{"n_layer": 9, "d_model": 768, "n_head": 12, "n_kv_head": 12, "head_dim": 64, "d_mlp": 3072, "vocab_size": 32000, "activation": "tanh_gelu", "norm": "layernorm", "norm_place": "pre", "norm_eps": 1e-05, "positions": "learned", "qk_norm": false, "attn_scale": 0.125, "bias": "all", "tie_embeddings": true, "parallel_block": false, "init": "orth", "init_std_qkv": 0.0206, "init_std_o": 0.0256, "init_std_up": 0.0295, "init_std_down": 0.0295, "optimizer": "soap_variant", "lr": 0.00911, "weight_decay": 0.0, "lr_head": 0.00918, "warmup_steps": 200, "schedule": "wsd", "decay_fraction": 1.0, "decay_shape": "sqrt", "final_lr_fraction": 0.0, "batch_tokens": 131072, "seq_len": 1024, "doc_mask": true, "train_tokens": 706200000, "steps": 5388, "dataset": "wikipedia_en"}
Each number is 128 + 32 x the weight over the matrix's rms, rounded and kept within 0 to 255. Layers, rows and columns count from 0.

# layer 2 attention key, 768x768, rms 0.0207, rows 408-447, columns 672-719
[[134 139 107  90  87 137 146 118 110 114 173 121 118 131  89 167 110 130 146 155 114 183 144 121 114 143 137 157 104  98 129 160  90 160 111 127 155 178 173  77 125  95 136  93 137  97  98 156]
 [ 60 194  93 174 108  48 127 145 114  77 118 117 145  54 225 192 120 142 179 135 147 139  92 123 138 174 164 231 105 122  98 118 106  66 117  39 195  50 168 113 207 121 118 107  99 181 135 121]
 [106 175 128 103 138 133  94 197 205 161 160 149  98 150  86 169 104  88 111 155 169  79 127 107 160 137 115 224 127 131 184 220 158  54 129 100 104  44 137 103 114 136 147 157 152 133 141  97]
 [151 186  49 103  74 171  76 131 174 123 152 109 119  95 109 165 102 105 126 129 130 115 132 174 191  84  88 134 103 130 156 128 131 121  73 103 124 144 146 185  54 136 169 111 137 140 104 107]
 [ 92 137 191 113 202 112 196 204 176 102  76 102 121 209 170 192 182 132 142 128 141 230 131 216  80 108 171 127 118 153 170 158 123  63 128  65 142 188 113  93 130 206 141  52  85  80 169  39]
 [102 121 132 121 139 189  94 112 145 150  92 155  95 155 123 155 176 125 121 119 175 114 103  63  47 133 146 129 139 147 118 149 129 182  22 108 122 101 131 202 189  77 139 196 123 122 143 146]
 [121 153 190  81  92  99 136 171 143  77 111 130 156  84 104 180 108 164  72 115 181 198 127  99 120 151  86  93 164 155 165 128  85 131 102  88 130 156 158 180 158 171  95 162 157 140 112 112]
 [104 168 159 141 107 120 152  88  93 110 152 132  98  93 114 149 125 100 212 132  94 166 116 128 142 136  91 125 154 143 116 136 109 116 169 148 140  85  84 212 185  81 150 112 141 165 157 104]
 [152 147 118 102 136 118 162 187 115  67 127 127 177 122  62 108 106 182 159 120  88 127  74 105 210 138 132  98 147 121 108 170 121 152 163 129 107 139  47 109 102  97 156 116 185 122 172  55]
 [ 83 138  92 104 189 163 110 162 121 141 163 121 166 125 120 136 179 115 137  94 191 132  87  50 157 192 168 148 118  57 154 195 186 116 161 152 100 112 143 170  78  55  99  58 148 179 169  78]
 [178 159 130 124 109 159 161 104 126 156  88 108 158  72 166  82 154 131  59 102 175 102  33 131 130  94 186  90  81 155 197 128 149 163 120 115 183 132 158 169 128 156 126  87 166  80 160 255]
 [ 96 113 135 169 194 147 189 102 124 164 107 146 150 133 108  95 101 121  91 110 119 176 153 152 189  80  90 177  59  86 170 177 170 112 190 115 158 161 151 137 150  95  49 130 123  97  91 198]
 [ 85  76 130 128 156 142 129 183  91  71 108  97  96 105 114 148 143 118 102 180  89 105 121 119 133 118 155 117 119 142 138 124 197 122 150 149 104 197 116 142 127 110 184 188 148  91 180 127]
 [104 170 155  96 107 170  95 185 110  92 129 198 199 150 153 103 221 149 143 151  68 182 125 116  92 111 130  95 132 151 123 208 143 188  84 108 100 159 152 141 162 118 172 142 166 107  77 135]
 [140 115 226 105  89 118 144 121  77 131  91  58 165 161 136 212 142  90 142 219 154 142 139 140 144 148 124  84 154 210 161 182 124 139 188 100 149 199  54 138 189  83 167 144 122 116  99 141]
 [148 140 135  45  97 139 161  79 208 102 129 184 153  94 140 162 147  78 117 166 154 113 132 135 161  98 232  80 103 148 148 101  94 115 114 135  89  98  82 110 129 152  99 113 122 202 107 146]
 [131 119 142  98 127 120 172 150 150 165 189  88 122 110 155  47 124 156 110 111  71 148 170 143 104  93 140 200 194 132 138 115  92 130 129 102 157 236  48 141 144 107  98 148  87 142 178 111]
 [161 160 129 132 164 168  65  55 110 138  50 113 161 158 117  33 173 195  89  72 140  83 148 158 199 182  88 151 145 141 139 139 128 186 146 142  81 125 171 167 114 142 140  91 164 153 121 112]
 [161 231 114 148 175 152  88  74 151 101 154 126 110  78 123 102 127 126 142 136 116 146 163 194 111  68 121 110  92 153 163 141 136  84 100 151  76 163 138  79  94  76 131 160  25 171 140  91]
 [167 113 126  45 151 156 164  60 113  78 118 127  73 153 187 110 127 100 187 137 142 124 178 162  83 122  64 123 167 114  88  90 138 132 124 129  61 146  92 135 101 109 195 187 145 132 110 220]
 [171 105 228 141 127 156 212 111 115  95 136 115 128 120 111 164 153  84  60 157 115  90 153 118  59 195 147 118 125  97  93 135  62  63 121 126 125 201 142 132 204 133  77  55  84  66 114 208]
 [153  70 157 137 166 123 143 153 144 136 203 119 106  72 113 187 103 168 168 151  44 108 208  39 132  61 123  70 143 121 122 147  68 160 197 143 135 138 117  95  92 162  92 173 133  91  85 139]
 [146 135 198 117 108 167  98 136 105 112 137  66 169 119 100 145 100 119 159 143  77 179  61  65 160 215 126 173 146 173 190 106 164 180 152 121 116 166 135  90 149 159  90 182 163 102 129 190]
 [100 119 210 118 138 149 154 183 160 152 126 128 142 118 120 147 155  79  94 137 148 175 114 116 121 180 105 108 155 151 148 131 193 112 150  47 189 135  79 138 152 125 175  53 115 100 124  81]
 [110 135  91  99 163 142 111 156 127 116 134 138 103 115  44  77 143 172 129  91 143 181 121 108 120 108 117 118 161 105 143 142 148 102 160 188 168 166 127 151 145 104  92 171 149 104 126 192]
 [102  71 163 175  94 171 173 105 133 153  68 159 159 128  80  80 203 152 174 125 118  88 183 208 150 116 169 139 153  83  69 180 143 118 166  77 190 144  82  81 142 181  47  96  72 100  45  92]
 [113 118 130 151 162 141 124 198  65  76 137 109 153 139 147 141  97 123  81 107 146 105 170 149 151  89  69 122 116 112 182  78  99 118 163 142  81 147 119 114  60 107 129 108 132 127 145 131]
 [ 77  99 118 106 154 191 172 102 145  91 124  96 168 135 119 106 182 122 159 132 153 137 183 180 164 107 109  79 101  89  94 155 144 129 137 150 109 154 110  88 175 128 120  93 152 127 100 137]
 [148 127 190 142  78 177  97  94 115 184 109 110 103 107 177  78 125 115 146 185 131 162 119 108 155 124 110 143 119 102 147 118 120 166 197 167 156  98 167 128 107 127 137  66  97 129 179 105]
 [141 113 114  67 110 130  86 122 115  99  75 157  99 150 234  76  67  89  93 102  74 109  99 133 149  46  71 178 119 104 127  51  70 198 127 130 133  69 163 133  84 139 117 136 191  90 153 174]
 [118 156 143 132 173  87 157 115 146 103 183 116 126 192 131  75  97 161 112  95  94 109  93 129  94 190 182 100 142 150 192 143 134 145 109 133 116 172 189 137 105 159  94 105 122 103 129 167]
 [166 117 132 155 157 109  49 110 150 139 145 180 111 146  70 140 113 163 138 129 161 121 196 133  95 131  93 131  83 102 205  83 128 116 135 157  98 126 163 174 149 135 166 150 172 136 108 117]
 [170 107 170 146 112  81 151 136 108 130 165 109  83 143 164  79 118 125 203 133 114 146 133 128 127 180 122 153 133 160 114 140 178 143 164 100 109 178 133 163  93  82 166 163 179 111 142 126]
 [ 92  98  37 130 199  36 122 168 128 181 124  74 108 149 137 112  85 142 192 132 149 204 111 134 159 134 114  86 105 150  87 104 100  91 207 100 132 119  78  41 152  68 125 108 128 154 137 111]
 [ 77  76 124 195  56 101 178 115 165 115 175 165 189 139 125 101 110 118  61 180 156 154 170 150 133 119 186 157 124 121 138 186 137  70 148  94 131 175 116  15 119  65  54 140  77  86  71  76]
 [129 127 142 124 137 105 118 231 169 147 126 128 124 109 122  40 141  67  64  35 115  87  79  47  92 138  85 179  50 115 123  98  84 117 112 129 101 124 125  94 120  83 145  97 141  44  66 118]
 [184 158 178 123 108  85  81 178  72 136 131  89 152  82 145 225 170 189 130  93 110 134 110  63  82 132 108 174 147 110 117  95  80 216 132 122 120 126 115 116 110 152  82 145  56 109 100  93]
 [167 135 154  71 145 206 158 126 160 185 127  82 111  76 140 196 118  87 138 158 128 181 119 168 125 192 179 181 162 182 104 151 115 165  57 122 112  68  79 155 133 183 214 135  99  92 240  79]
 [149  68 143 142 140 100 136 195 119 117  95 121 144 148 128 181 215  63 115 129 125 121 157 152 101 138 145 101 111 135 168 140 206 124 180 116  99 127 176 138 169 143  89 114 155 215  53 169]
 [122  71  77  96 167  53 113 141  91 199  94 159 164  96  33 143 107  94 148 155 142 120 129 156 119 141 138  95 147  94 134 135 147  52 128  80  89 141 150  96  93 128 142 191 110 178 150  85]]
# layer 2 attention query, 768x768, rms 0.0211, rows 409-447, columns 672-719
[[183 151 131 167 129 128 133 191 123 102 104 136 101 163  73 150 193 147  78 116 146  68 109 117 115 130 117  93 113 116 189 105  71 155  97  43 120 127  56 120 174 151 134 143 143 114 134 154]
 [160  44  82 144  72 139 144 150 145 105 113 171  61 101  97 188  87  95 134 124 124 129 100 144 148 186 127 146 207 120 163  69 122 115 149  56  94 153  92 171 183 168 158 120  87 114 132 128]
 [ 92  96 158 117  94 108 179 169 144 123 143 125  59 126 119 134 169 149 118 102  78 207 140 138 207  70 157 189 202 148 104  82 105 113 112 112  55  71 151 101 120 145 131 142  54 137  68 125]
 [137 124  79 105  71 187 194 141 142 164 128 171  88  78  63 114 173  98 119 123  26  97 214 202 101 174 127  62 130 185  75  90 150 102 107 129  39  82  97 197 123   0  65 119 105 142 100 112]
 [101  81 125  80 203 159  97 152 117  90  95  71  68  84 132  70 131 132  59 194 122  73  75 149 167 204 114 114 165 107 224 132 187 118 129 231  76 125 164 187 130 174  57 112 142 163 173 174]
 [126 172 197 150 147 187 138 149 100 119 125 150  44 143 142 112 147 156 177 140  91  93 144 154 129 102 145 157  95 127 201 127 118  34  62 129  92 109 160 171 105  92 127 193 136 131 211 113]
 [121 182 129  75 162 126 146  75 141 126  90 116 160  93  90 192  72 127 226 184  41 114 119 102  67 135 168 136  85 138 139  65 116 154 147 148 192  97 165 136 119 132  98 104 136 135 164 137]
 [213 122 179 167 216  85 190 132 154  56  93 158 128 118 142 109 175 133 180 160 120 130 213  85 177 175 129 163 131 173 102 108 110 178 169 167 160  41 130 125 168 173 121 113 113 112 168  98]
 [112  90 144  71 146 115 126 132  82  57 111 125 127 147 165 120 143 214 110  72  20 193  94  84 136 158 113 154 175 145 120 137 130 137  91 119 122 124 144 222  96 132  99 125 101  96  83  69]
 [175 126 145 137 123 102  37  81 183  84 145 183 121 143 185  48  89 151 118 151 186 123  85  59 139 161  85 179 133  42  43 175  88 110 125 216  98 100 212 146 134 107 135 137 174 101  66  77]
 [184 206 111 165 118  91 126 158 104 214 162 125 152 135 178 173 143 108 115 159 117 144 151 108 109 157  77 127 147  85 161 103 166 180 156 127  79  87 159 140  98 113 182 220 222  75 134 162]
 [113 149 135  65 189 124 114  92  92 135 146 121  95 163 176 150 147 149 117  83 168  94 180  26 122 160 119 121 103 152 142 159 139 104 145  79 110 138 161 103 118 114 122  96 130 112 117 140]
 [125 171 104 172 115 115 162 171 127 171 169  96 110 136 146 161 197 126 113 109 113 107 191 136 170 183 158 105 109 168  77 137 135 157  67  74 137 158 107  89 167  92  79 111  86 164 103 122]
 [155 151 116 121 133  76 114 155 100 131 190 148 161 162 139 169  73 149 109 184  83 162 159 132  89 121 148  76 106  96 140 133  93 108 124  81 148 109 131 136 166 105 194 122 109 199 190  83]
 [132 153  81 115 141  42 126  70 151 111  99  92 135 115 178 187  86 125  51 119 147 158 159 113 134 147 160  98  96 165 193 110 190 192  83 168 172 126 129 148 146  49 110 120 152 118 128  98]
 [150 152 138 128 102  89 149 137 142 144  90 192 158  95 145  90 118 109 138 179 102  88  97  67 172 131  99  74  65 162 137 172 168 110 123  84  88 160 165 161 160 100 129  56 107  59 140 183]
 [167 201 146 164  79  98 160 125 141 147 184 137 177 177 183 172  78  78 160 123  84 144 111  69 126  47 134 134 169 122 163 131 167 148 204 122 122 205 155 167 129  57 124 107  85 142 157 128]
 [149 185 187 151  95 147 136  75 153 125 111  80 102 110 152 141 134 107 172 176 111 192  84 130 119 162  90 186 181  98 120 144 142  66  92 135 176 155 161  83  95 133 101 100 114 165 160  74]
 [ 55  90 163 121 169 105 116 160  88  39 191 102  92  54 149 141 174  95  92 144  94 194 197 100 182 106 156  91 144  96 102 197 126  84 126 138 114  70  76 141 171 130 166 149 138 134  99 170]
 [194 122 195 123 184 139 177  95 133 138  64 178 110 137 159 100  82 128 126 134 114 108 116 113  98 111 102  58 104 161 149 169 183 147 152 182 166 115  59 131 124 110  87 158 159  68 178 157]
 [151 150  36  87  91  92 183 128 193  86 140 136 157 102 154 130 121 122 148  74 163  91 144  76 157 133 122  79  61 139 124 173 140 106 148 135 116  73 158 118  89  94 121 107 104 152 106 129]
 [150  35  89 120 201 119  79  87 172 127  99 149 108 142 167 105 138  68 116 118 170 111  99 108 101  58 152 111 119  60 140 119 175 111 119 108 158  78  75 180  95 106 126  89  72  80  73 150]
 [ 89 162  67 115  94 132 138 104 130  84 113 148 140 117 158 172  99 185 139 105  74 145 166 201 101 173 191 102 114 124 155 118 181 110 160 150 134  98  66 108 119 122 119 113 112 140 147 161]
 [147 215 187 162  94  91 140 140 127  90  70 148 172 132 130 116 132 146 146 133 143  99 139  86 160 176 180 152 138 190 205 137 104 125 114 157 171 142 113 157 125  93 101 113 125 134 115 139]
 [125 152 120  76 109 108 155 129 117  52  26 141 117 140 104 148  78 100 111 145 176  88 170 184 156 138 170  78 108 145  98 128 111  56  97  77  72  98 139 108 149 124 140  99 178 168 120  83]
 [117 203 118 157 106 180 157 183 137 176 165 186 128 164  76 104 126 126  78 164 193 182 147 131 175 144 144 121 152 120 110 199 120 139  79 132 147 128 168 150  73 128 149  72 195 154  97 158]
 [ 89 110 167 126  98 136 149 188 133 173 190 191 103  84 149 165  93 139 116 149  70 139 155 154 123 130 130  83 123 171 125 143 118  91 140  39 114 154  47  80 113 110 145 124 115  85  61 126]
 [102 106  91 137 159 146 151 135 128  85 128 110 147  87 102  83 151 136 108  96  92 119  59 108 164 163  74 145 157 100  99 121 114 182 154 168  90  76  92 174 109 183 180 146 138 112  80  76]
 [118 131  90 191 127 159 135 133  75 126 125 156 133 147  91 171 145 150 136 168 184 117  75 136 121 107 128 128 133 125 187 231  96 143 100 116 221 143 115 168 194 111 147 124  77 175  62 133]
 [142 127 104 139  99 153 185 145 150 194  90 131 130 107 109 184 183  53 155  95 142 176  74 108  84   7 133 175  94 145 117 129 136 117 164 119 181 111  98  99 135 147 120 126 127 114 148 171]
 [116 196 116 116 152 121 161 100 208  83 104 160 138 167 169 183 146  54 123 135 100 196 105 114 123 137 104 104 129 139 100 113 145 137 146 129 124 103  80  94 199 135 129 147 162 157 146 189]
 [114  77 124 102 134  75 147  80 172 138 116 135 157 150 130 138 167  97 141  94  98 188 178 158 140 147 112 188 113  91 174 149 117  98  77 166 169  75  79  83 101 140  71  97 140 125 115 160]
 [103 206 139 106  90 158  99  55  88 111  72 129 123  85  95 148 126 113  73 123 166 114 163 180  87 174 155 138 119 126 140 236 158  89 116 131  72  84 132 148 107 170 179 167  98 190 105  99]
 [144 132 155  99 130 179  99 158 125 158  94 193  91  80 106  78 137  86 232 175 122 141 165 142  80 187 151 125 137 142 113 101 153 139 135 141 119 128 126 100 103 119 128  70  90 121 213 135]
 [151 200 133 119 120  89 113 103 237  92 163 115 186 126 116 119 153 194 189 134  96  99  95 117 109 135 133 169 119 111  91 145  49 171 167 129 101 204 184 142 148  92  93 148  98 129 149 201]
 [147  81 122  96 159 162 148 145 122 100 133 153 126 229 121  88 123 180  21 156 115 164 159 145 140  69 199 165 151 185 163 155 123  84 194 112 111 127  40  63 145 139 180  92 166  71  94 138]
 [113 142  75 180 155 182 103 127 105  98 146 226 122 145  72 155 202 140 189 130 127 153  86  79 151 145  93 119 127  75  38 166 150 147 132 130 134  76  89  39  88 157 112 126  92 106  86 121]
 [ 91 199 197 113  94 103 153  80 133 132 171 194 124 154 168  90 135 147 101  59 140 184 108 101 143 159  66  48 165 121  66 101 204 177 151 196 118 117 136 146 207  93 164 148 165 182 138 117]
 [114 116 147 157  57  91 159 123 166 101 115 171 132 123 140 118 166 165 143 104 130 170 139 204 137 187 103 115  72 135 169 143  95 106 174  76 130 149 141  68  99 144 149 140 176  87  71  92]]
# layer 2 attention value, 768x768, rms 0.02, rows 384-413, columns 672-719
[[134 112 123 135 119 119  96 163 123 146 139  68  93  71 119 128 170 162 101 118 135 149 144 115 118 107 115 200 126 145 138 107 145 154 112 137 127 149  83 111 108  85 137 113 135 102 147 124]
 [109 146 154 120 143 153 146 109 104 135 128  92 125 101 103 131  69  98 142 109 103 145 148 151 113 129 171 180 126 113 178 133 193 119 177 101 141 128 166 163 119 139 148 156 102  98 100  98]
 [153 173 107 143  99  94 151 147 125 125 114 109 114 134 156 114 175 128 168 171 118 146 185 136 124 128  96 144 111 179 102 206 150 117 166 141  87 158 100 125 172 122  82 107 163 105 118  96]
 [124 126 179 137 121 142 165 122 129 152 199 107 128 159 155  87 138 127 166 148 136 165 139 155 169 139 123  89 133 138  79 132 108 145 116 106 127 125 126  42 177 186 116 130 173 119 124 101]
 [ 65 152 128 116 182 187 171 170 127 132 109 120 182 101  73 107  90 178  90  82 143 109 150 151 128  99 138 132  86 102 135 116 137  66 168 129 149 110 114 145 135 200 148 111  94  79 112 176]
 [146 137 124 102 146 124 117 116 145 169 137 127 146 178 176 147 141 134 141 144  68 150 131 122 112  94 160  87  73 142 151 186 169 165  95 152 120 161 185 133 135 173 128 125 132  94 113 193]
 [147 136 109 145  88 118 136 162 130 119  90 147 126  76 145 150  86 164 109 171  99 105 149 117 115  94 159 192  85 152 186 127 102 157 111 129 142 159 132  99 165 133 195 117 125  79 147 128]
 [195 144 103 143 114  91 113 141 164 160 151 167  97 107 123 112 137 174 145 137  95 107  95 111 125 144 130 191 115 118 134 154 168 145 157  77 129 154 142  62 102 134 139 117 129 123 107 155]
 [124  72 127 149 144 148 150 118 117 148 124 123 141 119  95 170 177 119 102  96 105 129 138 143 142 139 130 162 132 148 121 100 152 129 150 142 101 130 106 137 113 143 147 127 151 120 110 105]
 [161 144 124 160 138 136 162  85 118 132 134  89 134 183 150 149 106  73 139 124 129 148 101 143  90 163 162  85 102 122 118 130 108  74 116 177 119 146 132 104  96 106  98 129 125 143 128 134]
 [184 154 132 130 101 187 106 129 179 107 129 134 101 153  94 122 126  82 106 104 100 121 135 114 126 153  86 176 121 120  92 178 164 130 152  83 109 140 118 104 156 102 105 159 140 110 123 181]
 [128 115 110 160 118 118 160 105 117 140 128 132 112 105 133 148 107 165 160 110 130  57 149  90 147 121 120 134 146 101 105 162 145 116 105 151 112 122 144  96 134 156 102 101 142 156 107 129]
 [108 105 146 133 121  81 115 116 120 135 191 121 127 129 150 159 136  81 113  78 125 112 128 132 137 120 131 112 152 136 146 187  99 130 163  89 142  99 107 150 169 102 148  90 124 122  95  98]
 [163 115 132 162 134  80  91 112  88 111 137 145 134  96 116 113 152 170 137 152 118 149 105 111 129 116 134 102  88 161 111 129 118 162 127  84  82 147 179  97 101 119 160  84 143 124  95 140]
 [181  70  93 123 131 117 111  58  98 130 147 150 187 143  86 138 125 166 122  58 143 138 129  58 116 139 127 121 166 149  99 166 154 152 183 124 145 131 165 129 131  80 117 129 134 101 161 109]
 [ 84 120 118 162 134  92 118 130 101 110  77 150 125 124 145 171 112 130  72 145 127 122 142 131 123 147 142 105 144 114 101 141 147  95 147 106 135 133 120 134 145 110 153 177 172 119 137 156]
 [120 150 121 130 121 139 195 142 144 134 113 142 101  80  79 137 147 169 128 132  92  90 112 151 120 152 115  88 111 127  92  94  89 106 118 106 113 190 126 156 107 142 183 158 170 107 120  71]
 [131 146 123 115 110 105 127 153 121 135 136 189 138  96 117 149  95 128 119 114 142 164 154 137 133 173 104 153 106 124 148 132  98 164 138 119 121 113 123 184 106  93 120 151 118  57 178  89]
 [173  96 107 154 128 125 172 112  85 104 121 108 155  98 101 155 118 140 153 202 143 108 125 185 118 101  68 120 114 110 116 110 102 150 107  81 157 113 142 182 141 124 151 154 149  91 116 142]
 [162 114 116 148 124 119 102 119 123 146 155 162  98 151 156  32 117  81 115 109 169 167 128 138 116 110 105  64 145 156  76 127  91 160 166 146 132 139 119 102  97  90 124 129 180 157  99  95]
 [119 140 175 107 158 143  75  84  61 136 157  86 164  97  99 153 158  99 119 126 169 201 125 169 118  96 165 150 120 122 134 122 191 114 120 136  97 103 119 133  97 130 113 153  90  93 157 110]
 [102  54 126 100 110 105 174 106 106 135  70 157 109 112 101  88 199 127  99 135 120 134 120 193 130 124 123 142 107 157 118 134 131 171 155 160 171 144  76 162  87 130 117 118 109 136 152 104]
 [158  82 138 136 115 113 123 143 130 111  96  96 115 111 114 130 174 108 126 106  69 111 112 129 173 169 120 128 128 161  95 156 107 147 150 155 175 135  94 108 135 146 172 132 119 136 165 117]
 [149 130 113 135 136 143 169 125 165 116 153 137 138 109 155 178 156  93 141 135 122 107 109 215 165  95 143 151 154 151 110 111  90 149  71 109 118 132 112  59 142 119 113 121 116 121 106 132]
 [160 115 138 160 134 143 194 109 113 167 158 126 146 180  91 106 168 153 152  84 150 123  73 142 102 102  91 133 125 133  99 166  95 134 110 132  93 103 115 148 143 229 140 139 188 117 134 118]
 [ 75 128 118 149 132 160  78 134 167  94  49 151 107  95 121 150  98 127 111 127 161 109 122 135 100 154  76 126 148 126 138 130 157 154 145 120  99 116 116  68 133 111 107 151 117  72 150 170]
 [176  85 155 123 151 127 122 105 112 125 154 116 111  74 142  82 105 105 120  99  60 116 143 121 165 133 182 125 145  92 132 103  65 100 144 169 129 163 105 143 108 154 131  80  98 160 154 162]
 [124 143 143 140 148 129 166  74 109 125 107  64 174 156  84 116 158  96  65 146  71 141 161 157  64 138 112  81 160  82  85  84  95 180 129 156 126 125 144 105 180 132  91 124 141 119 111 103]
 [156 108 116 126 143 130 147 152 151 149 202 133 127 130 124 167  75 125 149  80 244  94 137 117 160 156 116 158 140 106 149 145 164 103 110 138 161 124 104 165  85 134 123 139 174 172 110 129]
 [170 149 154 129 144  91 114 132 134  85 143 147 125 106 149 169 167  74 149 174 112 144 132 113 109  86 147  81 103 133 133 120 142 135  89 115  79 158 100 119 175 128 118 131 121  99 174 145]]
# layer 2 attention output (transposed), 768x768, rms 0.0256, rows 384-412, columns 672-719
[[106 113 181 131 140 116  96 124 133 169 107 162 156 151 124 123 127 127 122 132  96 133 184  70 119 129 143 148 141 158 121 185 158 151 163 191 138 111 138 116 143 105 134 136 145  88  69 152]
 [136 121 139 118  95  74 142 150 110  99 109 111 127 131  83 124 125 149 117 176  92 156  96 173 198 159 175 105  99 127 127 108 122 107 151 141 134 148 142 107 158 130 155  99 143 104 141 139]
 [122 148  83 143 126 149 111 107  72 110  77 124  79 166 122 138 131 115 151 115 112 115 159 128 104 124  97 152 106 168 108 123 157  99 133 117 165 121 148  91 154 133 144 110 120 101 122 104]
 [150 129 136 114 125 139  89  85  87 139 151 149 117 124 164  98 134 176 114 174 106 137 109 115 112 151 144 129 147 146 107 174 140 146 152 119 121 114 177 141 123 101 154 157  91 180 110 133]
 [131 132  83 101 131 124  98 140 133 131  84 163 142 153  98 127 127 128  47 113 183 130 122 141  98  88 122 120 136 118  98  90 122  98  89 150 159 147 109 144 145 118 161 134 136 155 128 168]
 [108 115 137 203 177 182 125 138 123 171 133 162 114 101 103 137 132 142 125 184  36 132  81 109  79 113 122 157 145 152 124 129  97 141 101 110 151 120 140 107 129 126 137 152 147  88 132 174]
 [121 132 131 141  98 138  46 121 167 133 111 120 164 114 177 113 106 150  93 110 137 133 131  75  74 131 146 130 149  72 107 146  95 108 154 114 114  88 128 134 129 181  75 131 146  78 137  70]
 [ 99 154 118 191 105 185 119 191 166 122 124 119 163 100 138 135 175 130 112 130 150 155 141 137 118 143 175 167 148 132 158 144 160  80 155 161 109  96 105 116 121 117 146  86 104 154 112  73]
 [159 130 154 139 143 149 115 155 120 109 117  89 150 121 150 158 107 135 122 131 149 156 174 138 163  97 102  86  98 100  92 142 138  98 122 126 135 111 131 164 141  76 127  96 132  93 119  92]
 [154 168 153  58 199 131 129 140 106 132 143 175 118 135 197  83 114 106 186  98 123 144 128 139 128 159 145 130 136 136 104 134  93 179 119 131 123 176 150 121 178 118 174 128 143 189 158  92]
 [136 131  74 100 160  97  88 122 116 207  85 170 102 126 104 155 124  77 128 133 127 138 164 116 134  96 115 142 142 133 110 111 139 106 135 153  95  96 106  93 127 116 107 122  80 153  89 116]
 [117 133  93 167  69 111 168  74  83 157 127 156 150 137 158 141  64 137 131 124 118 114 225 137 159 137 131 125  91 170 127 167 136  93 119 107  78 109 139 130 106 147 143 144  86 151 148 156]
 [117  98 107 115 112 138 160 150 205 113 165 115 108  73 123  95 132 182  90 140 122 118 102 147 133 148 162 118 125 125  40 185 126 121 141 140  97 102  94 113 103 150 104 136  89  69  93 133]
 [159 128 149 133 171 198 115 103  99 141 130 143 126  94 128 120 137 112 138  97 149 153 144  78 138  80 159 188 119 125 112 119 116 192 123 168  81 123 108 186 137 116 152 167 153  75 124 131]
 [ 98 140 131 100 124 156 130 146 166 109  98 121 122 127 155 138 179 166 126 141 129 107 166 109 144 124 108 124 113 118 140 123 112 133 109 187 170  76 149 133  77 138 140 122 148  87 135 111]
 [154  98  91  65 130 139 226 113 131 169  80  98 154  98 117 139 152 114 153 136 140 113  54 134 137 136 151  85  95 141 129 145  74 155 151 107 164 104 128 142 157 107 117 155 103 157 110 187]
 [ 92 119  98 198 141  76 123 166 141 125 160 124 156 106 112 146 107 136 187 132 186  98 125 123 155  97 111 135 126 154 144 118 146  74 101 134 128 111  58 105 126 167 155 125  90 161 134 123]
 [ 75 146 136 107 107 128 114 149 122  76 115  48 117 145 117 101  89 116 110 112 117 103 138  99 115 151 105 143 108 181  85  82 112  86 103  90 157 167 179 133  99 128 116 103 176 153 157 115]
 [107 113  75 104 114  99 130 182 131 141 182 118 103 124 125 138 182 123 123 158 135  89 175 142 158 104  46 133 117 141 172 115  87 137 133 115  78  81 172 103 141  71 156 179 160 131 141 114]
 [104 154  94 123  76 123 117  90 150 140 129 135 193 110 113 114 144 131 148 112 148 117 146 113 105  61 119 158 133 144 106 141 130  98 144 127 157 132 120 129 146 113 115  73 103  99 164 114]
 [126 118 137 129 176 186 137 181  87 139  95 168  97 112 125 145 152  97 139 143 128 188 106 180 213 125 132  92 132  89 131 153 160 161 119 152  73 102 134 140  80 133 178 151 173 132  98 147]
 [139  99 137 122  78 147  95 141 191 152 158 144  94 144 134 131 119 121 130 149  65 147 110 102 110 140  51 142 158 139 109 106 105 111  97 142 145  86  99 131 127 156 140 154 125  75 129 120]
 [192 168 115 127 172 143 133 108 148 109 110 123 149 148 136 147 188 133 124 119 170 114 127 124 127 127 106 150 150 110 108 164 140 157 138 130 120 163 136 120  43 126 138 119 102 112  95  97]
 [ 97 140 133 133 155 104 128 136 171 105 119 165 124  76 150 112 149 176 154 168 116 127 116 167 116  84 129 156  89 130 114 115 122 147 115 188 124 159 120 125 156 148  76  94 116 130 140 116]
 [122 102  73 112 105 135  59 108 152 143 147 108 112  91 184  85 146 169 182 118 123 107  82 130 168  75 152 125 136 104 132  72  64 131 129 103 100 114 133 147  64 138 126  88 102 153  70 156]
 [ 98  76 163 113 118 174 152 140  73 117 120 129 111 136 117  66 117 155  75 173 101 126 143 114 163 122 152  92 139 161 140 110 128 134  79 148  81 115 144 111 139 181 162 118 160 141 164 141]
 [105 147 130 134 150 188 131 147 135 149 137 139  94 113 120 141 125  96 137 137 166 120 121 147 115 113  88  87 113 142 106 102  96 123 116 139 144 154 132 144 107 128 142 114 166 134  92  69]
 [ 61 164 129 148 133 123 152  79 100 159 136 165 155 120 103  84 142 182 138 102 116 104 117 128 132 136 140 118 134 158 137  61 106 132 160 129 146 167 125  70 101 151 118 130 133 133 140 122]
 [ 95 100 164 137 143  98 177 117 163 168  91 144 179 116 154 102  96 126 143 118 130 105 145 124 117 142 123  95 123 148 148 101 132 125 113 145  75 156 112 174 150  71  85 133 140 119  81 145]]